{
  "n_layer": 10,
  "n_kv_head": 12,
  "d_mlp": 3072,
  "activation": "relu",
  "optimizer": "adamw",
  "lr": 0.000507,
  "weight_decay": 0.17,
  "schedule": "wsd",
  "decay_shape": "pow"
}
Each number is 128 + 24 x the weight over its row's rms, rounded and kept within 0 to 255. Layers, rows and columns count from 0. Numbers have three digits each. The size before them is the row's rms in percent of the matrix's.

# layer 3 attention query, 768x768, rms 0.0309, rows 213-255, columns 672-767
101:136122088100170166128147139084127092133110113137141118141138120128153095117120155104130093109109131113120076112105153153107135125114156109109134099120110101129109129145087128121095139159160121101132126138074163118117141148133141151165133139130137106083173109073110131105112139116147133144
104:113111089137129128111142125132100120121127141167151115147154128097147150176148169136093189143139140156124086145142104127121136138115124106130160155136159130163160115103110167124118083119133112099129139120097098131106134121124109095138150131075123110112133102124144139104121144148159101137
102:120147120106118130187149179126121124147140134130169151120147097127132116107096103149174081158151139118117105155170149110100109110115100130123138107128098126129125086149085148127186152144109128117133158126120120129113161103129134109102135157121096129136166170149114114124116152110117088117
092:108132125089083121116138098163198114136102150109115108118116107142124115071152080077104161119153117108113149137162147186115114165116129112154106112121151146132137148070168156141110153165157092148126115145091163150093173135129123115143125145118092156131107120117153132098135120121120126121
101:097185131131154113125091160112142128125119106160102131081090119135143088100129148122131144134134163119128109136121125156064159160131136153139111077100102106171124124129150109124105121143135119135072090099122132128137112090131142101169115148107088069127167164116078120184108117151104139131
103:139142116134078099144120133192103140109124119148128082125086166135132099098103034084122125130080126154121114133121140148105099137122108123133119129110124116092111123154112113126134118136155136166136119095093145117144145115135142167103126130134154153161112149125147136165116127137151115122
096:069115083128124139118103117109117092129131155154118158139126131112136091117145153116154100157127096158138113113094174147193089114131178106092114134139094053130132121133155136103092117114126123113160105116140138153153180165112138098113144157097140071116169096101161101118111117141116136109
109:101163111130164169131135132149153090136095118141133121077097120133125107132106098107155166135137156087139159158147142141147125151143091086171121090125096111097173141132142131118138118151119108165081122133057141160108123151092149116159098164172165126156137126130128111136132156127114118173
108:133162143103148122112132148130082127121098116143101149113099123122113135124116173159122123145116166130142143121142111119120121113120122125099089092113153120124107099119122120137138127115139133110108147154097157133118090146167109133142138169149171071110162154086106104141123111125146102114
099:112140095119112160135122102133135115146143128125151168100142087149141095125101130148139095160163080125136062112102148161167100102137116130113135081119129130154133126115142141123116132154125158163108156126112124120138145125117161076109116162131129091122133114152150113143127174101070105122
108:113100113119098123108130092153136105117139144145113129133078102106153147122095094100125130166100057147101178132161172118148109124138109120114095139144163112142143171178151147151124144120163142121124145127142129160125145162140130136156119147130097165122086125159144116120135151144102086129
089:129125097187119095160125140144136132182141061153128117145084153140109148110126063132156119133152148115150151120098106161124138148117153083127118114147104164152056134151110146098137164124123128143092165195115117117094158139101089093133103108140122110149089121114157164114137125142109137158
088:120151117101091113144172132138120161133136160136165130140123109118189126130122176133185154112151109115139164114153102096113141121122078129129115105113106092100108144101134112125106122126103131107101114111117152110107142105129184149154136139105132157159157175151150091141115118127095103101
093:136157110132067133112135125143124121140156142121123127143154107166125137130068144125058100141120167120156119140113155110137093116104108131102145129115126110117091148159098123122129148111127132132191150086176121143161112154123162163109088166116170143099098124103098140099115130109180173128
088:105146095138178119134140137140153099104131107117150105108123108128143153135177137110188149150185114133094115114127145143097130133145170143104099106112136082130129146141163159127108097135123118132117134126126148086144133108157136125136131110133097152118125170113112109104147132181071125088
090:133093148111105121089156174116173182146070147133135163147115131124161118158134139102097131114111139147128116156135146146149131156155125109158168182117159085130153145125168123151121177133072111103130141143139146147098143161107118076120166130122123122164147140143169117136133148110125131146
093:088133128146132115133147134125080155099163114105151079159173164068074133118108119146142146089145164128135098101110133118082125112131090169149109105128109129173106075148145121131112108142120144110133105107177110105143113086111136124117124124140108156075112104110100132118142127149140124106
093:117146133119137158143096141108129107143140132112112161138123124172132112109111090107107114106095214145129127120165137136221114120085091137091132161141119148116113128132102120083158144123137134101160167153069108109162160172097121122091095156166167143136123111113169145084131090122153165120
085:114161134155128173119143107109149098119153135144137131105112135115087105142147102104124119120129151110114113120139104129122153103158161162111113097115130170137137107131104139138130103150122139136107124128127097162118146116095160081139120134109157113161153136161078115075149154145150138127
100:144129126113121087107123152136110168120099159106121148172123153098118127140134165154119098119181150130117149155133141098080121133122114134142163118134134111102125119166111118137118148121111121137126121134164126135112187115117125120137146114108139116127118171157119117181134126128162141126
098:150134124112129133083141150125125176115134122124101135162121115110136145139113129152097105101102137105092100140179140087085165126148120114116143109142118147156127096152080115157134153136151153071093145168149110119132091135141095177123135131149155124132135180130137120158099115115201100123
099:128145102153155147115122120114153074125165148129091139105086168149164115132118130116126134094155130141149142098159156145191111130122154144118096141130095183134113131104109144136148146126179115120163127107087065115139164138137129137122098115137149172133091095142119145093130110128125138099
088:138113108103121124095121144135071139142127170143075149145123161143108119136099150170109120123116181120145099095127112125079135164139105112128153121149161107147116109190116114130122161117154173150141164152125116138170103132122107117128092130068084101168140131154143161151117112123128108123
089:136158139080120137130099121117127130150146156107111155139116151114130084135088156176109136122154152116136134099089143138117164158173147115090094108120118125120095089131120119130126142124132149161140125141112100105120107131092119162139127110121162088153171145124131119157100098086115153148
099:129102111120142164153116119109156101133178108134147171071145097129131098135107097098175121131145061116109173116136176139165110102108158124137111135102074131137168110102111117114141153142123130158126106143119113087120176097111127131099119171124102154122125082146151098119094151085105116067
107:116109120129129126152132116164114152121146165115126103163151159167130144179087127117142122112152181115132125111147117128105127149137112173129169131145107084114133129179127130177119151118134119105143114156130122101126060143111112148112117098125139112115136151100082152163143114132150138125
108:114111145190131132151123117115171093124134142144174088100165140117129172156163119129151144106144093131108152116110155082164076100103116137099105123148137127135151115123125151144129097139075091107106099106155122125106165131135149154121151130165138155099111136121143098117161173181096125114
096:112131079072142120106113100111118114161156124135126203131134103122108078135128141128127101182136117123107113083094126168100127129156155113107139096117121136136113138119133118115101126130141164139132158145174162096101101140141129132134128155097129086112172139124126114155098148083100145146
100:116149167146157131139144140160163128115127164149120092132124138133135139125132132126126133106121132120147177098144151117140120127083075161084098140149119121129147069092126140143161163098136102136121124121140101098144188137122135148119135125102095154133082157112148117065125100138115144090
094:124109135124118075135113138162116176112096117114103156129091077104122123103104143104106132151095104174085104152124097121113147114147124151142135128095134137125082133114143111139138121161152160095115115128128132156141075118152105099142129095095109121136152162135144147172133133133134110154
096:124092087156133147125129118155174094123164173141151130110149167151120104157093153122137143119163108105144148107051161123201125142152129091077162156143100134132105098154140171090127101095103123163135135117113102134162196137107149124133134138120101100137132131086165093155121140132102156135
100:111101132125147128096102120116146124109133125162061193133107100084167080110094119093133153168103049123129099108110118137182125112165171120125105101128118121121124175171131126138119126130145158169122116142128134122118170155132128119153125144097138093123130079152134144171115147113103104106
098:130158119087112165113123129154146099142143091146167137088089199106162111127135131099157127135139114143116134119124146174134147132140140137128100125106120122117101093118154127129129140134141123117084115132134116121108131146133129106149130156147126134092156152133158122135102166097138165121
101:120153115116157122151157114081117129157065149132090159137109072103147111114108140139109128102114106146132162137147148122127116133108125124123131120130119121099106127076120111112109132134160121105095144176090111119118140133158155125161096117142086092162111145092131097136143151085074125131
100:103126135065128161186129114118133138145171097154102111113118150123158107121157102131160131153107123119107128120117139120137130093145184124129179150110135088127137130123163120137142117143153130122092075130118104095096112169151118135142139175116109124092161142110139091100109118118152147126
100:132105098116116166108117128114117120122110135113131162107139133111133084137135124148143121115153127135085154123108113110118149121148158122115115137109132156123140113134128129133116142126149161102118092103133100136136176116117158093123151152142098107098154042145162116139117151114117159153
104:105117105071167101140132132116145141158063129138114168116119112146098082124106117087158141141131061137143119113126201118138115112119135101139120106134119076123137128085164107117129161111136133107089137128129133134108128176154144156102143200114102113097136129157126111094115128140103100127
101:143161099119110124111152121091170125151067098139145153125104074155142087101103134110177149157115070098112057138158173144146119133126145114138113107122130111160119105100118123135115141124115139098085125110147153140130142140144146075128147184116061087102161154145129100150128150121112117130
103:142138152107122139135147167061122102107137134129094122140131132107150144131148167150083137139131201114148115163141101109099174137123144134125136143118163125138109163152129112149119150108137149094121145101135097158123088107065130116109131104142170131137154131114078111126131105141122159168
104:142117153146174103118106118133141134139048131129114111105085178158103119109134165120135160113110083144201126118097151143165110105091119102160131183128121103172153137102160127104138125107125106130142129139116156096110114169130116119130132097169131110097085111088160123082128135091110097098
106:122114145127150137101122160164168146123120147136142046137104169160145170101100161110140155119110156143119108131137143107122162191180138141121129126137177124115121130138123105173145110113155139094131136146111155107163058133127100146149140060136094149127138156086116126112150123143195174126
099:162088141123104109135128144119109154080144103131123151153146086120145123148184109126114126133069114139092127142152112099136143112115094141145158139127127149112128160147120122126127134119151131094101132103128103161110114127139138135099113096086121180132094094138134134136134132150078073149
098:148150130086117122098153147125149153137084093130122173139103057126123074136145154114096104186157097162109141120131129133099110150129147120107115085086096181129134128119135124117101151169142181152095136100149135171104091106122157103119135089098109095176120088116088116153129148103122115154
# layer 3 attention key, 768x768, rms 0.0312, rows 213-255, columns 672-767
099:100175156103168101140146138116115114084130127118162144106127100103100135126128127077103128134100097104149134099148149084087116101131159170130145112161122141141169113110180113130161125130112133151070101137101127118158123141131135155127131141114130152125117132117114151138123096161150164155
102:132147122147123085106169152137107144133109167139162130128123138129134130114115154164114119098158147137084156098091146091121177081122093154122123134136125115130143095078125089198101121152108156128085135132123165117130078084158137171080155138132161135135155161151160121143114149131101127068
101:112103150104108140071109145134120105146089097134094165126088125146177132132125126140130140160132151131140102142096086145124124118102158134137126147110089161118111148111131139139095119113137166101094134115137113171121137144126143118117124075089123108127130080089111132133124123089134105148
092:109134128100134070095155156151173113078142116148133089177093128167105148157087142089125117126118159099111128148138151115087091094117117107155129144155112144149128131139132110160120122123172092135105133144120107090132128143107147111152110116164148086104159136073122087119190123096150118130
099:154133129127140123119108137124145121143142142110078113177131122167131131178150151146144097142152146133128139120105151155155088095132115157129136128139117151156153107147135116125135121120091131141131124130179123114118145170113103092142106116153106104096127149116122160128120109139154097133
102:107138147145134084142120153175155089062131095144139111127114085141132161162133146122136114171137156135132082112100122140109158105178123115132132116132142144125131137107134124170090139103140124150115139137127119137110187151084116104149153144155136113114118123118122108080157096145137143162
094:150098134154105107104115116123115125132120108138161177113159106102120077123139113155127101098128091159151102108164136105168131119109127150142171114103150156142083159131127134096150153139138160130164116125132120135152098139183163130109112129105146151121146201127165141129100125144154088102
107:200116155150132099149138124145136158112105106131063145096105157111119115120090113139150113114145097135164113123156130121090103132097122093111083123124113104110135161102155140117155128114180093132121139175155100112137106141096123113118136154142102153120098129143119108163129101155155087117
104:125165106122131125153104116090106145141123128074117143132139134154119097113126109099124141148105034122170110086132112094129119141111142139101150141142095121100156120111145118107151144107142124125141137126145127112134156140107175202101103151144124139157086105125081140133153086183127127093
098:137104126132133122113101144106108138161151163136084162133080134142146105081125125171144135131134120144143095089082126146132161161098154138105113151086118134130131162107131126110122163131134172118116129173152150142129130126150127138124112160087115144128146135155154162121067115133143123101
106:163130106117150121184134154138122077130123120126126153118149148147147146101149138152121117149107163119119074137163121143131152098112140143127151200146134150129126167118135147096102113070139192118107108126134144137116122096130146119106142135133120114069145121106161118110161115111113168141
090:107179123107106159140096126143129157144107112130128122144139142152105134150147109089097130138120169134092127120152133103105148137151121071127142135132103113144132134106129139099120131092124116150144130131128116141114178146114130117100153152179155087133113132107090160107170076126147133160
084:089110131123066119133089114136085115136146121139122096132161159138125154150060128110128157129140108079138093132108069133135134123117133201148108122122126157093143147106146135188168151158123145144115119140127129129121080123120140128130107082128132133117115107108100146133109131105114149108
095:149118108134118137119161170153141121138109094158122139141100116132138107133165147117142145139124104118092155129157158152133139165151132125125103124150112110152130149107158087131087103108120128140107146111119084148137188124102133071134157127077086093115147106110128140086131118101108066124
088:101070125151082145123068093099091146150135174156080145130146152099153139151124110157145126122130116110110120156097121130146107106120155155161133137130136132104122076088103154107141153174099128124102122130138146150112151110119093118142129075149148134154150116123177094145101161110141143135
086:104156079127142132135168125144145090102080128112120143131109113105131086115102156145151182113112119148126147152129123154094141128111129115149099100166108121110154162146155124141100101096140130127132107138110081083131134125154132142117092166143128152140099145116130146110118096150093109146
097:130101162129147124118100121108102129156161140121155145142152092151165109118177135123159050165160090121138108156137120169164136151111148156104143138134161191142112170102083145086150105143113149140102126145127117172124159130130111120136099110102136092105145127122155146111124148127104122115
091:177137151091123152105097139136124121135135128114115173114128093092086093100135132113105092165125096158094123116157157092137135158141113119118140113146154120112122147125111108098129122099134146125173137104164117128106109131140160131097160146126146136158140132143140123123137133098098180160
093:104125150122118135116130102141079140129171116112147120180116134129127150133131130177156082137135170128130141151142123141137114142112144170113110120138128119139105091093107116153144114173063173121076156125122104136124156147088082123152121101137112088116157142111115162151161138140174140090
096:133136179125115127109147152112113124163128137128162150148110110141130111116126100136144160172139059100149088129130130129158111154129162135126113120166071113137132112139120159126130135134093150153085113111152121131104164134084131125120133117115112143095124137113139118118110120155138116130
089:103168089106120147130130133102119126153097133132130163147109146106128140109105129133134111158106100097069142101096154108108096121153134135126160125165121159118159101097121117069138131120132120163115127124128123115110146124158120154132122142105108158102159142098156138088108138139102118126
097:154144154141103093177159105146133133077179126128183100151167098117106102090165130083121110116124137087092143168121100156107134101156121162129150147145182133134150115081174133128138102121118118183133139118113138105161128078106162114122128105139130111109110095106139132108188109094153159137
083:165180131088124158111127147129151142167120117154116128125102101135158095084140115121118099172132134103111113137130153152136105127116107119158136119126111133146145101109156136082125150103159142167111132140141146122107120124169113124116112127092111104116072096127115154114126101125127118137
081:174138177078123098083148122126090161115118124117121123159126089134109125128127119131116091150130118081097117143147155134080072122113106163117175116151105132149129110085140180133138082129126148144099124158101121120130127123146120100114081095112121103107131106138126145131118093090132094134
096:119114124167143075121123164107133100107170124110131137139106115159128118118166121118137143114150181137127127146143081131118113144120120103130152143113171120138089129122101153142141103181109136090098129141146137123135148086158145122146165126122131081166175153157147115157110133113176155167
099:121119168135159116122107096140089147103146097125142138155129115127137125120123171114124118076109091107126141167092144110170093136150081154111126133136150142130152181133096162125164131143142138135161094140144114173121195134178114118174122088108129115122098074143133142087119124108143095096
082:089089136190111112152120119128114109138159113132161112116137158104123126158121110145134139073137108163148107106140138080161136127107137114109121096121136132089111150163062136131145109157090125088145124088133137144149124168093142157133141135159175146141152131140130127129138170140122115108
088:144138136083157108086145162138120110158129185106124145151121128134112127071133123134123150163129111099111126085140136125089104108100120167118130114155126101159159130124160083109146105149162157158073126149108138106146107124159129129125085110103098127104133140142166144088065124129106090083
099:103108127151096110132119121109131084111151120128158149081135101135125110177117118139124093112158118070128143142137107097119122133114091134111145106136140127112140148123110174152114110172109138107140122103082115113117112111135124124101117112114141122103149100160137150142162150067158151140
090:128126103112166156109140121139158146115135118115132117108113103120183173142103176103143140140113143139139135127102162115149108136186149163152122168117123112143131116110120121145090127072138151136102099108134111126127141140101137114161151132144078128105126115108144084132121094102118128116
099:161095159126139153099112105126102148130116097156157170107133122149108049127109103150160083139141106132151104135142146123147159165118120112104119098094159118100072156127122148102125120142150158074119141148119100135126137123164127145107143131091146156107170154176139185129091140099127105171
100:169139068103183137166133128097164158151144144081117144084161174127127114067133126086149127115162120153141086072154098151127155107101113076144115142114143135155113161113184109079144175136145142135142140167138148118132099104121101108169135122141106143136141136147115151145123118152113144144
097:118149144095101126105116126149142157116102138077125099141115131131083118142095113139145163126107151160110151093136167087109147127109105128133114142126120151104122098111132126132139122156146120108117122149118111084179111154099118185133085152203116075156122139089084146118111104083093118152
102:136130121132102138164138114106117099140167098129111134146105147184159115122151118097128127131141094140139093123167118128139154117098152117161104185133112155121082158162152100093110139129140145107122138109157138120139075154163126182092101126131150155144103141108117136105113142161140081169
098:142150103097150156107108126103099109156098142149141121100144125158114114113114115109152129123135133129134112098144133118079080136086097132145131115175154175146069105087169118094131136155135176127093150156083108118152152130102164099159114131154147160131143086091132144150130122129139120131
096:126147098103127116157072108125117128160147143137126100125072155127119128142161088100126125158124128161152079070126125145119117115128143130100085120160173134110140117134184140113126127123144131153108154090144161131115157167086121130106108096148126120110103105156121151121117122172127175134
102:164128129148140139150123126111135119145148152114097149124120165104128087094170136144119133148146068156137115101141116158174142101056141134095136170126155152155130153128112102111136122113137159169129117142118140106111117117141156127137106129132120173138160128158156134116117132137060130106
098:123139110139128132119150098134169130141124108096078174177094146143145134122159190118145125119139140113135139113112115143107084098127137149112108114136136146156120117103149097114157107086101109155099110105128115163112126176065140115163110123119107125147137134117130096083084134141118137135
101:150152138137128153135091084126081143170143163132125105111141161125158154102155128131134178132122118104147138126164150131108107108126152142134130120160120103095135102137133119109133144129172134147167137094132125150139121118123082126116095132122122147150084134108130143114144122190115132110
105:152104121109097138126173125122186151136161108119103110100150119137162130118117163153125143090153145138127172142150158095171100164113131074139094137088125122137134119152111133109148104116105098113126111184107124120180118099162132118123113112141122126152155133158085119139104178076142147138
104:114119160107137095153157132172089118099122118094159090091115140147116176160113167116127145100118132133123126162156154096142144107142100126189135133149127143146181124153118127167116122096139134081138172106116088156131169147092136089132117128177140117144132102068103119135193130123117150143
096:100113055144149168143085155112133131124150131116123104118139104098178155127139144138121130120120151181159174122106125158154125136151160101113112117114144126129123131145108088117086142101117109113172118119145152090134118075170119156123139139144175142123091118124168102119141147142082168118
098:116136149135148076103165134131137109135146156115119086162110153129138143175143141119114147156116151129136080106144135129120147117160160149154151132158155133145152132091159163154125112128149153132097133139141148087095111130114118098119141147124111093124111120123120158128144114163117120122
# layer 3 attention value, 768x768, rms 0.0294, rows 192-221, columns 672-767
105:106126121135088127134083127123115138062126137143160107093171126111120176160154134138080112146105103120109121104099104106063108102145135129110118136142113138120176098147127146105155154129122068142129120121149096142127084130148155111092154128130158152139135114131126125141142178150114145101
108:135121121148095114152114118087176139134129082145097149149154136118118128149137102103102123106110131136117130127153108129132168156132138117105111156120155107131144117157104119108109144120116138093129126152140162124154088117109129144104142153114116117102143114121103118128138133060154132101
108:139151118132156107087124193169108110150077064127097144113133116136134109103128073110153124129109124088128181152124135130126118123137106130157142100113137163172077134107112147134177155128151135162131147125133115106160134143154113118140080111143162158103115117062132158153112101114127076134
101:105151144128106134135158133119089100117126065161173135157086138142103113129151110112152114125125105103115156120142111161119113149156144126130118103130116110199130113151116097112122122177116125140122121121096081132123168120124106116120125112127096142171080162127091127088131154123121125135
110:150109149098146152083101163131127127113127145150121116129114077145066145115079127151140085108122126139160134129100155104112102091164084155117122090149087121126128100108178161117162127123107073146106128110122123174123183078165130122150128136124109147107118138140145119098125129155146128138
104:153149114135142102149121124203128154107102053093132126112126113153148137120130128114155153144115107098099130127163120132108132141099073119118141118128084118137113192132119097125158121118158150118131147146095115129198130143160124140133122106141114150148129099142159117147105164119069120086
110:136119111112131109167131127087122152080130122113139133145125134093104120146112100141095136141157147156125063123133137103129124110153122114120104129110091122126165126168147097143106132118104115105124101148139126156107160110130130162095164168146122088160154113115136132133129122127139160097
106:112142163140122103159091120123154119127111112131124118109091100159131133114092103165172081137171136063131138125112119128111120117122094122135124168121099132156102127135126095119162118125105132134139162124093134122116151090147140125140145106112102201155114158161142146146120151142103112158
105:117115055137102147110126147089115150095161116139153175118110098141142133122146125112136133140154069157091149126122146133081142140092117142137140155118127153161175147145076144117118155122086085146122137116093109148152086114116147120098156123155120143131141146119141124149153142106101111129
107:158140116135140152103125128127103134146172097154109141110131143147139150123153100145158115124137155084146091127095116121134134113145166128102191133136069134117117142114137143140089137134149164139122113185128191169171111133110149119124135127110109112156122093142134159174101153120124131107
102:187100089145150145135124118096163166142115164101128150095128137129042099093135108101102119124113119167121157095124103105109107108097114098137109087124118065088141143137117127123120122130155109165127123146111134074145092141124135124169128145155130128140161131146145138124142164107130138092
102:113168121135153125141136149140128132176111129109143119101120148123088098129130113111173143115112137114107141125122129115165139122053106126158131108129105144099158114124119090087132111120140128144129095116116081116090098150127135121136164135112144148161151157150172146162122111115109116077
106:150114185123133120135136148103177140161090107131119158098089106123096103135102144126112121102154116143124135147129137138148134140089110134159105153116125117192147149122114128148116068160114142127120167147116110114131128110119146119104129128142119118152156121072131148129114075152146098122
106:172108100143126143112152136150173178146095129105147133147098147147133136128103182096105120130164139144162125108101139127108135145111125141103115131135155120110093171121092095119133102125169189107139176143081138170113130128117143123100131164136100072119138105102155115120121121115135128102
102:150162137139140166117129117107144113171120119121140133152114112162140142112117127120198115148138108102140089092119131136145110093116095150125104162134124134106098122128072129150128137126138152142117171147129112149113116153118116117114069080128110162155156143096078155125090140135109094136
108:129126142127102103135123162149146150139126132140151108128138118143092118148104158103123127142168125076117152141155141127153089103118128127113140147126148110127151133111124146124164108147109118122116196120107157154153124097137133120081102073120094120112121122128129126093108107173157125142
100:143107146147124128137112130094154129085168146103089181148107138135159144148124155158060131069149139125141146131093153127122153133129133134125127074126182111102123121158153155135157124110133117112149115108135178110125147124139145153106145130139181093124135113122142091121139132121194126130
104:162143148113133138131141150141093124160107179122133104113121138162127127125145133133073125132132122106127080123144128128157124154102133164119130122131137128172154096117113118143100141148145138146120085160120179141125146137094142124162095123130101108105135150121139127104127138110119126108
112:132116107137091111141099118151121133156157097118105157155068170129169089111150135200172147128107159090135108112065125151137128123139130132095127119134145162154117131135143127096118126143149160149112151161159160130084191112124127089121126123129135108141106125152147144174121143115107162129
110:106118108129096131097121105120173143102149160129117106123117181131162124125118164131098143092132151129145141127121149109116136113144131143145163124133160090104169180138114136135093130110136119098102116120166156127109091156087130118122125106147108059151164108193148139145124164137153154104
103:072134112117117131131146121137081164093106140122145095133163130115152182152134157126096136121158152148122145140148107127131168148101143125164168129140114102170137115181129106135146129086102056141171085126189079145137097139124132104126130148097115113175114129138108143124161155117102104151
107:092119149127140135067135120146120127197185126108120170101088123095147133146137107152135146079140126116132091125149156109150123154100164131172130182112158161119112123090112220165102113137121093090116140124080141150195087143156116130113106156163119119134119200114174110129112105131162116150
104:118125150134118105104147168092130131143080124103100147144125131177107131103129100106139136147159111144206129167148099164130127138124156141133141142121113176130122070110135122133137123133125152114092149112172133108126121152151120131161116160166134127137113145146142111100118087113174106122
102:148122124145097149097128154123137094098109123149089113116174109137121136131085109116089122115121122111102141124151089111126123112141046145089125085131120132132171141167103093152099108136122110162090122135108127126076094126107158145140140120106129110126103095117075097102116171149143116136
111:132075120139087094160099159093138155129143133168106133131172130086101122147128128151136141123158104115138146114148125136153095096124142102119125164135113130101146172125104208129101132135118131132106149129112203116096090097165128113139142140133150131147104126153149113149134136140121142121
104:113133150162087079179128121145078130115145126148127123126121125112139123156190123090111122132130124115104140160141121142142145131122144084141163126129141101146153119129141113150113133166134135097113121142147110092107152132163115108096143152109153101130135122113134123142098114093130113116
110:145144117139138123095123123135109102179160095155098139132141117181138093109136121151137149100138115100123144124146156140181122109092101100115148087116158124131119135163113138143150134139122164095126117129098128181131087127135136145071109084129121148155109081086133132096093131149168147122
104:143137184087135084119166144169109166140077127126127102136109154145118142117120157163163157141102150130166119131149126132098127135120096162103094102127100130106105107097116115121144144140128124138132138145135125117128119133112099129145115106108128146065103132119155153092124117167130152108
108:137101127110127109162109096137112116153153176098089109129153148155163151168153122161110165098128162099150147149115142154109121146165169121112095123133090170113160108154131154150154123121121160123153108134183110142108111120091103085125156139113126140072145122125117134157151141098153141137
106:134153129127132121121122113138120130170152094117110122122106119143161155127153109144119137090087147114096114144125145120098140134131141113127146109130132107164135133144146127131109128117141139099135118112142084141120174138098144107092144116125138095147162172070098089174147129137150157135
# layer 3 attention output (transposed), 768x768, rms 0.0292, rows 192-220, columns 672-767
103:118122143113147194124106103131150118149128114106103056150117085151125135138108149117125169151104057122155111102106135117129110126127149182156140126155124123147111111084104121134121094183140131163119152115153122104131195126112158132169138157124151166097109132163132135142076122136146108085
107:111146146109143076150124112146187113111111087133127087133128108143130145134110088086130130106136143186117130145171139140128170147096111114110137095106136115129096108126133122109114153152098128090137151131102134084115116131156133134175146152135159137107168099130142089155136166095124108164
107:138127149147128103109115135148131156095127142162137110106129170134131113143128146157154172105146156112119172161150122066136098096133120107135137139108143090143105123123139115143082102126098135115149122136096129132145119113117096151077117117088101143147096154143139167132156100128137118121
100:144110119165092153106154112115126116116125128117115129106129121121132134153153121112186139150090146141101127145124182130133039127140113119146103116166099129121144101113162114113155142149153122156120110135115092130076149147100160091112135157134115127138148137156118120117114119107075100127
109:133143107130138133132165103135115118112133128143136119139117132103113128122102136107144155129083125117127123114134106104149155144133103145126093093168148194136134101128124099176092129145155166177130139172081092161135139194147148115111104148117130096132103161145142113073115103157086154136
106:129115135152110134119111110151133120117145141127155136097137171135130122137119121174117136088155133139145180150126157131109125101138124085133106154095081104137137130130094107175126133111125084128129083126127145134097164130109126195144098118157147148157092128106130142132119132105146170138
110:112100128140120160126104104111113101131133122123145132135113101121120136127114089137099162130133174140151084147094168118149125172100137173136102154122122165095150131111070118138116137151085166140134119094146172088117116101137188081138129118118116074122155143157157114121113115120123150129
105:136112101109136146141182134126130147102098150108131134094113136104128139131124085117131121114146130108138140130137105135106096140127142104113110109140120108157148135114111126145122122143122127111125082117122132149105173115130127127095140161120111157169129112101147107168146183094115082146
104:133131125089127163084151086157156156147083136138093147117116138120157160097139142084126138173145069137127155144138126126135158160121142139130128084167097133149123130111173141139098138119109124137119138187111144091127149111118149160130150161184118165101126132135124121141070128129117074159
106:142129066116114126119114079115147111114106125124162102095132108110131147145143099115165135108117053095158100149130155162090143111143120140125135133136103111134114127129117131105145147093126106111117110095118156112099150162074100110129138159170138137148139050088178115142112179125142114117
103:123149152148133125131150106147158070170128118118157162084136147123136118121120157129121120173114075153138119155103160114114091078148135100100146129165128151136130122122142124127136117145140124111141134176105143120109172153134157180102136130119149106116122206131141090133096152088163117132
101:131104148133106121098123161178110119151102170087100201073113153129127110108103136138124154132134164103124162130116131120105062149116124096144135120115124106180112089111143103118102076135178164124146127116124141134113102159111087146112088146122130133151083205079121140140112093104134155127
106:153133164110130129128159116116143131057132132125123187085114168119166126132113128132119138155174160100152127139113144142172136143109121126133149137146135163150147112128097162158100138139084169142144115151089106146121183075151137159106152104134148163144120138088127143113120116134096143156
105:140150088109130155119106137119117103120129114121140167137115148100125119144138102134134152156179124110180135093131134150158156137117079136108136167143075135104127131133129110135132171138144119147108116100138175153136175108108158106156131121148158106139131092105099127134098163155130197169
102:169130103154122138094080114127144122101101143158118155127159166143146142134144153141093185102156092133116082167143123144110146072096150098106122118132127144136109134162087154089133097117101147121107124110153117146118084108114087091118151098130110149134175113131142124101158178117124093187
108:155143112127098152148119149108121150096126112151136142127121157109127080142138136124124098149165125136119146131135105125207160114094136095108100126126156144107140126141102140139100112109065130179134098162149091141133166115124146132138146087106178117092110097124111139100112159167138114152
101:121158123097176116111126116110150115125128123156114142167115108155129115127096127125100143113122152160143145075118125133122195131130090148122139159110135129100139117128101134124120143117151151144105140112136150114151103112192095135176121101106158098144139088155145151151134114138186179146
104:122091109160134174150055094128162094134168097132144146087121142137128115107168096136148106141135128097166048127150187148157144149101115156112137131139149141127116095140094164166120130153110113118157131096075092115137139141133130117147084117158121163123126094127136126156120162140072158099
109:165130074150094126118092098108142153099109113121119144145109124108144102153113145107149135113103139143121153096121123125100142088139127148100150151076116105111118132118144139086155106115134093198109152094117166149133124122113148109164162110134143075140134103136143143170106137161105136131
108:132123135110123169148111137096117053168098115130126143178118103135126122128110116142126163170096111136143077137120139212140164129106158149092156128097115144112144144119111129165155118099101128158087127135196158102168094147076126082165139099135153114109171115128153136133107134141155167125
102:100122136060155153142145123145138108146136118162090096174139097145124156107117146137125144164140134150145127118139104134112153186130123157123137140120105105148112136092131111101123133120151103147137135117139129066138124098120144106163124161088109143106117156117111117133152113098135083104
105:156190095167132086122090108107101151118122141147147111164121157097126156120145140161120120133153122117132145124140117147137140102110127109189163119144151110142110143146116158149141149115118174095126172112118118171113099150171074170125127140173138164117103181130115127151121130134134129129
104:127160118199121115122146181154117118075122116098097119109149146143129135116156106124098119119155141104132161101121158091112106089102133096168140125173176122127097117142119147113128133132138155154099127126101076157105120118187133149067161120140116142131141127149113140123125118146122155144
100:089134121136161133151164150166147090138174099113147132081096104113105105141090129139173143127095107099108122120153155065128127102143118101117122140158153144110141129131112142086118119140157106114122125172133121092152132157112159163134153111104156115154122120123110116091111130136147124078
111:116113070113123119140109124102087129127102118123148143163117093116115138151117134089138137116082091128139117104156129106165093121137194107139116120134140149150120173122117116111127125143077141110149125138160114132096165140110113137143149155183155097113145061085141091154107193140162132135
103:147100108148099152137083103098116133149157119140104143117120121126093127119130092126133074157157114156114175139110139151112101150138133090178151163142105105110139138128131123155137120141115131138150087143193117134132171103164126106161153155147119115113097117147135140120104123119137152135
107:141114137152137120106096108135131162102110159150144160150145115118114112150128144155119126065136122115131143157147120148129170105148143137109110136086138109115116167141097103165112127147112136104079115163143146093111118146105081177137125090148123096129110138127147151119121099165200120128
104:114112087152118135141137190163151137106191114133111109163144109164115107108103139133121130091122192090176125087135143099113109097123126126138142139123141121128117133141134125131098116096160111140125127096096102189137179127107144153110109143111136143154114110133125146103148127185083196128
107:120122090107116163148118089115113121106115160121124114182138057135091087134131060129162152146083090098163131109121154148106163135148152173119145139081132088136168102112122102102132108135126079128126128094131123110134143166111095069200109172148130146120118091137122130179143132078116131102